Weights of a small GPT-style language model, trained from scratch on English Wikipedia.
Training: a variant of Muon for these matrices, 104M tokens, 7032 steps.
Each number is 128 + 32 x the weight over its row's rms, rounded and kept within 0 to 255. Layers, rows and columns count from 0. The size above them is the row's rms in percent of the matrix's.

# layer 2 MLP down (transposed), 320x128, rms 0.288, rows 190-206, columns 0-63
size [125  82 139  85  88  85  90 114  94  92  96 110  56  98 109  88  81]
[[157  82 117 121 102 126  93 166  63 153 122 128 141 105 153  80 119 180 185  84  92 138 160 124 150 121 110  94 120 199 111 135  78 164 143 113 180 125 136  91 133  82 124 188 158 134 123 132 146 101 149 131 120  83 141 224 159 141 172  97 110 146 122 128]
 [ 69 164 107 132  67  71 111 166 124 131 120 178 135 177 158  98  89 152 117 147 114 170 110 124 167  98 130 154 152 115 146 113 168 103 143 125  77  96 173 161  58 105 128  95 123 126 144 132 107 107 144  93 113 169 198  64  77 105 117 200  63 145 103  98]
 [ 82 157 134 211 150  93 121 137 133 119 136 159  93 167 114  96 116 148 150 107 154 129  94 123 132 171 120 197 145  98  53 159 161 142 148 158 143 186 161 157  91 158  82 113 158 124 112 157 150  89 166 176  45 127 158 124 146  75 166 151 112 153  91 132]
 [141 120 102 148  97 104 152 108 140 111 112 132 125 178 188 145 180  95 141  85 139 161 170  88 123 118 145 123 119 124 118 146  60  71 170 123 158 121 160  98 134 159  95 158 110 157 134 134 152 141 171 173  80 121 173 164 121 155 120 156 172 166 136 128]
 [ 93 149 148 116 145 142 110 149  88  85  95 123  80 142  71 123 122 159 119  53 139 182 126 114 117  98 105 166 153 127 119 169 116  96 158 102 154 126 128 184 107 159 103 115 100 127 122 121  90 120 106 101  67  96  63 161 138  95  67 121 131 122 166 107]
 [124 144 136  84 185 142  78 131 111 115 122 139 118  81 136 102 108 133 113 132 137 120 206  65  85 102 154  72 103 158  78  97 110 124 138 162 101  99 126 109 137 122 116 136  75 133 115 121  42 145 146 143 158 112 155 189 130 106 141 111 105 143 102 127]
 [135 126 108 163 146  96 173 149  85 135 130 166 126 104  94 129 108 136 145 127 133 184  98 144 136 184 180 171 125 116 106  27  80  71  92 166 157 122  83 119 147 207 113 176 147 134  82 131 141 166 112 184 101  96 154 136 104 156 116 108  75 192 100 133]
 [151 116 141 113 145  89 157  82 165 167 107  99 120 138 103 138 107 117 118 108 140  48 120 162 101 167  97 144 135 133 147 162 200 122 176 150  84  96 184 102 122 123 106 113 150 132 184  98 181 114  84 116 160 120 216 146 157 100 153 169 126  86  93 123]
 [174  63  62  19  90 111 144  99 103 129 125 126 163 115 109 156 127  91 119  92  87  69 110  75 101  94 146 114 147 121 128 105 126 153 173 180 142 105 101 121 121 110  90 128 143 120 214 133 171 102 176 115 167 104 112 167 129 151  93 139 175 147  93 122]
 [157 106 119 114 122  98 159 112 188 102  98  75 134 118 177 115 189 109 144  73 178 162 115  93 183 130 168 140 139 141  36 124 130 157 109 174 153 112 102 133  81 174 172 127 133 146 116 130 170  87 109 159 173 189 156 140 111 122 148 130 123 127 163 100]
 [122 128  62  99  97  90 122 108  97 121 144 133 116  45 182 123 101  89 106 133 148 160 138 146  78 121 100 129 101 147 103 132 168 144 130 118 185 110 113 130 137 105 108 105 118 144 102 167 137 188 131  90 113 140 114 149 124 107 170 111 138 127 134 132]
 [ 82 126 137 127 132 141 101 147 169 151 148  96 111  65 128 137  89 105 135 101 202 143 112 110 147 140 209 109 111 164  93 115  79 140 119 130 151 171  96 139  99  99 169 144 130 116 134 163 155 108 184 165 176 154 120 163 111 101 113 145  87 156 121 123]
 [177 165 149 166 149 144 193 151 113 153 113 122 121 146 228 139  87  72 171 149 124 145 150 188 107 128 173 182 142 152 159  89 146 144 103 152 151 120 157 133 146 191  82 124  93  90 172 145 125 124 121  88 143 147 118 104  89 129 131 138 133 172 148 122]
 [138 124 107 146 130 145 114  79  91 174 131 152 120 109 150  89 156 182 126 155 136 158 103 124 160 105 137 178  81  88 153 115 123 149 182 128 120 186 144 157 135 116 121 163 138 138 219 152 158 183  99 142 112 108  94 157  86 140  91  64 144 164 151  99]
 [189  92 125 113 171 144 153 148  92  99 123 177 132 157 179 172  86 104 188 132 139  86 166 100  89 158 114  72 179  80 161  77 190 146 134 117 126 105 136 127 100  86 147  98 188 116 135 100 173 136 126 135 130 102 116 122  99 129 121 134 117 108  70 130]
 [124 123 106 137 144 182 128  70 175  82 128 109  97 174  85  92 158 129  49 136 144 145 105 131 185 125 129 181  80 116 132 122 159 138 131  81 159 191 136 105 143  91 132 159 175  82 107 136  80 131 122 137 121 150  94  86  89 133 128 156 212 163 146 125]
 [115 136 133 146 155 128 141  70 108 125 136 137 141  67 103 108 111 146 103  83 183 176 160  95  93 161  74 148  86 202 151 143 173 140 139 117  95 135 180 138 110 136 132 166 103 104 103 136 118 213 117 123 132  85 114 120 100 127  73 149 146 178 147 121]]
# layer 2 MLP gate, 320x128, rms 0.367, rows 191-206, columns 0-63
size [ 80 102  83  95  91 110 116 104 105 104 112  55 110 126  89  71]
[[ 67 135 103 127 106  99 121 125 138 116 134 129 187 221 102 165 111 126 130 125 103 100 124  99 120 165 146 204 114  97 130 110 180 101 150 108 180  88  76  99  94 182  93 148  96 109 148  91 173 142 104 162 140  71 166 159 150 203 102 135 152 104 175  89]
 [117 147 150  81 126  86  87  84 150 139 145  71  99 112 107 194 124 113 140 156 189 102  85 189 127  78 153 180 122 152 128 153 134  93  81  91 136 128  88  74 134 118 141 134 103 119 108 104 139 165 101  63 163 185 121  84 126 128 115 167  86 105 176 107]
 [ 87  84 167 101 147 144 126 106 100 157 167  72 116 143 150 152  74 115 134 157  99 155 132 143 102  82 171 129 147  81 130 160 133 153  69  97 117 145  87 143  92 135 126  64 139 176  69  84 151 159 110 139 138 126 156 114 132 198 171 128 149 164 170 113]
 [ 81 172 126 133 135 157 155 125 148  59  92  81 104 184 137 103 103 145 140 122 109  71 198 136  90 151 132 155 102 131 128 163 137 106 124 117 159 188 175 140 105 126 133 131  96  96 142 117 134 160 184 117 120  87 116  88 148 157 187 103 109 115  63 151]
 [151 120  81 179 113 157  91 137 142 125 168  77 115 127 185 146  90 119  81  94 132 176  37 172 148 103 154  93 101  76 154 125 134 101 165 145 178 120 152 130 120 159 176 136 153 100 180 104 146 121 102 148 123 140 110 131 113 124 153 132 111  82 109 155]
 [164 129 161  57  85 130 119 152 137 135 131  73 192  90 133  67  65  72 115 168  92  27 148 119 122 141 141 140 145 152  89 170  90 127 197 121 133 103 115 129 156 135 140 110 119 133  74 112 133  97 116  87  83 142  87 120 141 154 133 119 134 116 140 132]
 [123  87 126 167 115 126 108 145 168 160 134 154 143 135 171 177 164 146 142 132 130 173 127 122  74 113 127  40 138 127 152 227 141 156  89  81 122 134 114 179 102  59 172 148 137  98  86 126  42 104  86 131 110  97 125 170 127 121 152 136 158 158 119  95]
 [107 150  93 161 151 169 122 135 172 132 110  75  93 156 127 167 166 173 119 177 101 178 114  90 174  85 150 158 110 139  88 217 128 119 138 136 111 108 134 124  74 108 166 156 147  85 165 148 127 139 112 205 109 123  80 101 111 153  88 143 113 105 153 189]
 [155  94 138 126 146 148  45 109 100  93 139 160 129 179 158 160 128  92  99 123 156 192 150 134  94 111 100 153 151 109 123 102 143 132 175 102 133 189 157  97 111 126 129  98 140 138 175 110 126  63  48 170  85 139 138 188 109 149 151 180 147 111 150 164]
 [174 121 157 159 151 138 151 119 146  96 147  67 113 158 129 152 139 161  93 150 132 127 137 159 140 127  96 171 189  89 130 115 199  58 169 105 116 142  73 169 105 138 142 130 134 128 151 121  99  98 116  93  85 153 153 132 152 171 150 119 152 132 121 127]
 [172 163 168 123  49 154 148 157  87 162 152 123 105 139 100 112 158 190 146 111 139  88 100 117 186 114 107 148 137  55 141 217 172 125 118  94 109 163 154 139 177 119 145 107 150 135  90 104 119 156 106 186 146 104 137 152 161 141 202 154 124 131 129 160]
 [101 104 150 115 157 107 111  98  86 132 146 103 108 142 174 141  84 135 173 100 120 107  89 145 193  95 120  74 137 129  86 145 119  88 147 142 109 149 127 110 118 117 169 110 101  95 138  89 132 104 126 222 119  51 165 125 172 183 114 163 126 152 167 124]
 [109 113 171 146 205 155 143  81 160  93 113  92 146 177 100 235 139 149 137 100 160 131 167 136 117 151 100 100 158 108 150 122 159 107 188 102 109  85 160 118 118  98 101 129 123  55 154 137  47 150 124  42 130  73 151 161 122 157 169 131 217 113 183 139]
 [ 63 145 124  95 151 156 138  90 127  86 103 120 118 165 191 158 141 129 170 152 109  19 102 107 130 183 131 134  83  96 116 142 115 129 142 108 114  57  94 146 137 139  74  69 150 107 189 107 105  79  98 129 101 125 168 140 169 136 110 131 111 143  74 163]
 [129 115 102 136 144 144 100  88 125 131  98 115  82 103 121 177 118 130 156  88 152 129  85  98 122 138 151 106 122 143 172  94  75 104  71 123 100 155  56 151 149  69 171 135 103 104 157 128 138 108 108 143 102 128 123  74 151 105 176 144 106 131 149  79]
 [174 176 126 117 100 128 104 149  97 125  94 147 112 165 110 101 138 182 109 136 156 159  72 105 106 135 125 101 112  80 131 208 104 176 116 156 137 173 131 120 126 116 160 119 108 117 158 113 148 159 127 136 105 143 125 107 114 149 149 121  88  80  74 200]]
# layer 2 MLP up, 320x128, rms 0.391, rows 191-206, columns 0-63
size [ 79 102  89  97  87 115 111 110  96 104 102  51 117 116  94  82]
[[156 153 146  68 101 102 101  75 133 101 154  90  79 101 134 138 114 140  96  67 110 142  85 118 123  91 173 118 159 112 158 210 129 129 124  62  84 170 141 129 133 118 157 151 193 116 149 151 118  60 170 195 114 167 108  94 123  81 156 137 155 130  99 128]
 [ 99 152 128 156 127 151 167 154 142 140  91 147 173 149 119  63 117  79 110 132 107 158 153 101 117 171 163 114 192  98 142 154 154 142 186 119 112 166 148 160 118 163 120 128 165 136 122 131 151 100 143 216 108  98 133 141 165 131 157 140 168 151 130 115]
 [176  90 140 113 149 185  93 165 153 125 102  96 114  82 209 142  97 110 154  97 138 131 143 102 111  93 149  68 128 148 142 126 159 178 143 169  78  98  88 153 126 126 139 112 106 105 153 128 147  47  88 100 145 155 116 126 112 145 178 175 154 205 154 140]
 [ 90 128 156  43 134 131 162 162 126 150 113 151 105 137 100 136 109 107  92  83 117 157 142 157 116  96 118  84 180  75 108 104 115  99 139 102 136  92 167 174 174 147 126  79 115 112 126  98 121  82 119 139 150  96  85 157 175 179 134  92 133 142 171 121]
 [135 164 134  99 137 136 175 143 126 128 147 185 152 187 120 142 122  90 131  74 158 111 138 150 145 206 123 136 103 138 136 124 140 141 108 112 137 162 109 125 151 178 158 134 134 126 126 133 127 116 193 139 164  90 208 134 174 184 117 139 102  84 123 114]
 [155 103 179 170 139 115  76 159 144  62 165 131 114 128 157 111 101 124 106  83 105 106 200 162  98 158 110  91 140 111 123 139 129 186 142  97 124 138  98 132  91 127  86 134  97 124 173  65 141 106 102  69 139 121 166 132 129  72 101 134 106 130 123 162]
 [102 104 114 128 125  92 152 131 136 165  73 169  97 137 108 160 118 130 106 130 137 102 112 163 193 174  49 165  96 143 144  87 181  82 131 161  91 159 192 140 116 132  93 133 115 160 124 137 177 146 138 158 129 187 138 129 161 115 143 178 140  89  84 106]
 [161 169 137 104 113 139  97 118 161 116 144 177 150 112 124 145 157 115 119 142 115 161 135  87 140 160  73  51 112  82 116  78  72  64 111 121 149 143 107 125  88 121 108 153 201 161 133 175 147 116 134 169  89 110 149 125 155 107 168 140 206 127 126 196]
 [ 79 110  66 106 158 159 128  85 138  81 106  98  98 128 117 119 144 187 109 120 148 127 112  88 170 138 146 129 154 126 101 109 139 136 119 154 148 119 144 123  97 210 167 108 155  90  83  93 137 153 104 111 134 132 199 179 119 219 145 142 150 160 140  99]
 [ 70 102 170 130 141 113 153 109 155 132 143  80 126  81 137 120  94 153 118 137  91 107 131 152 158 111  86 166 127 181  93  61 130  73 137  78  74 155 147 148 169 158 122 102 121 109 155 154 158 111 123 150 118 163 114 125 106  58 109  94 133 145 130  96]
 [108 103 140 188 139  83 151  90 143 122 106 128 149 131 156 105  95 124  90 154 138 125 127 120 122 173 207  90 107 158  89 143 138 115 129 151 178 172 127 127 141 125 136 143 113 175 162 123 122 136 167 106 157 131 108  93 113  87 143 137  43  85 160 115]
 [148 143 121 129 185  59 114 149  77 128 115 152  79 145 184 121 128 162 113 113 116  94 123  93  85 116 153 143 108 160 117 167 150 120 185 130 154 144 156  79 113 134 110 129 120 141  83  96 119  75 161 114 165  78 169 119  77 113 117 167 152 192 122  91]
 [105 138 121 113 188 113  71 107 143 163 134  88 126 153 185 110 122 152 130 122 109 151 119 120 136 166 156 114 133 123 148 171 152 120  90 114 104 115 137 109 122  96  71 103 125  82 179 125 209  90 155 188  83 166 142  84 162 127 127 112  80 153  82  87]
 [121 115 143  90 151 115  75  83 114 142  78 170 129 189 196 134 138 126 188 128 114 107 152 121 132 167 138 145  87  85  98 137  71 166 124 204 134  68 142 135 128  76 135 139 144 133 113  94  90 197 123 150 152 154 177  88 142 101 134 125 122 101  98 191]
 [131  67 142  92 112 112 148 113 189 125 133 108 182  98 119 138 115 102  71 195 111  47 112 133 155 181 151 132 131 109 145 210  80 129 165 103 123 169 173 110 119 150 140 158  39  98  91 104 130  93 145 173 135 108  58 118 140 126 147 148 161 150 152  93]
 [ 93 138  75 126 128 133 126 101 117 152 142 129 111  81 118 181  92 109 144  79 139 151 141 146 116 179 140 104 131 154 138 171 177 155 162 151 152 116 171 132 170 200 152 162 100 163  94 134 135 141 153 179 173 116 121 135 105 133  96  93 188 208 110 119]]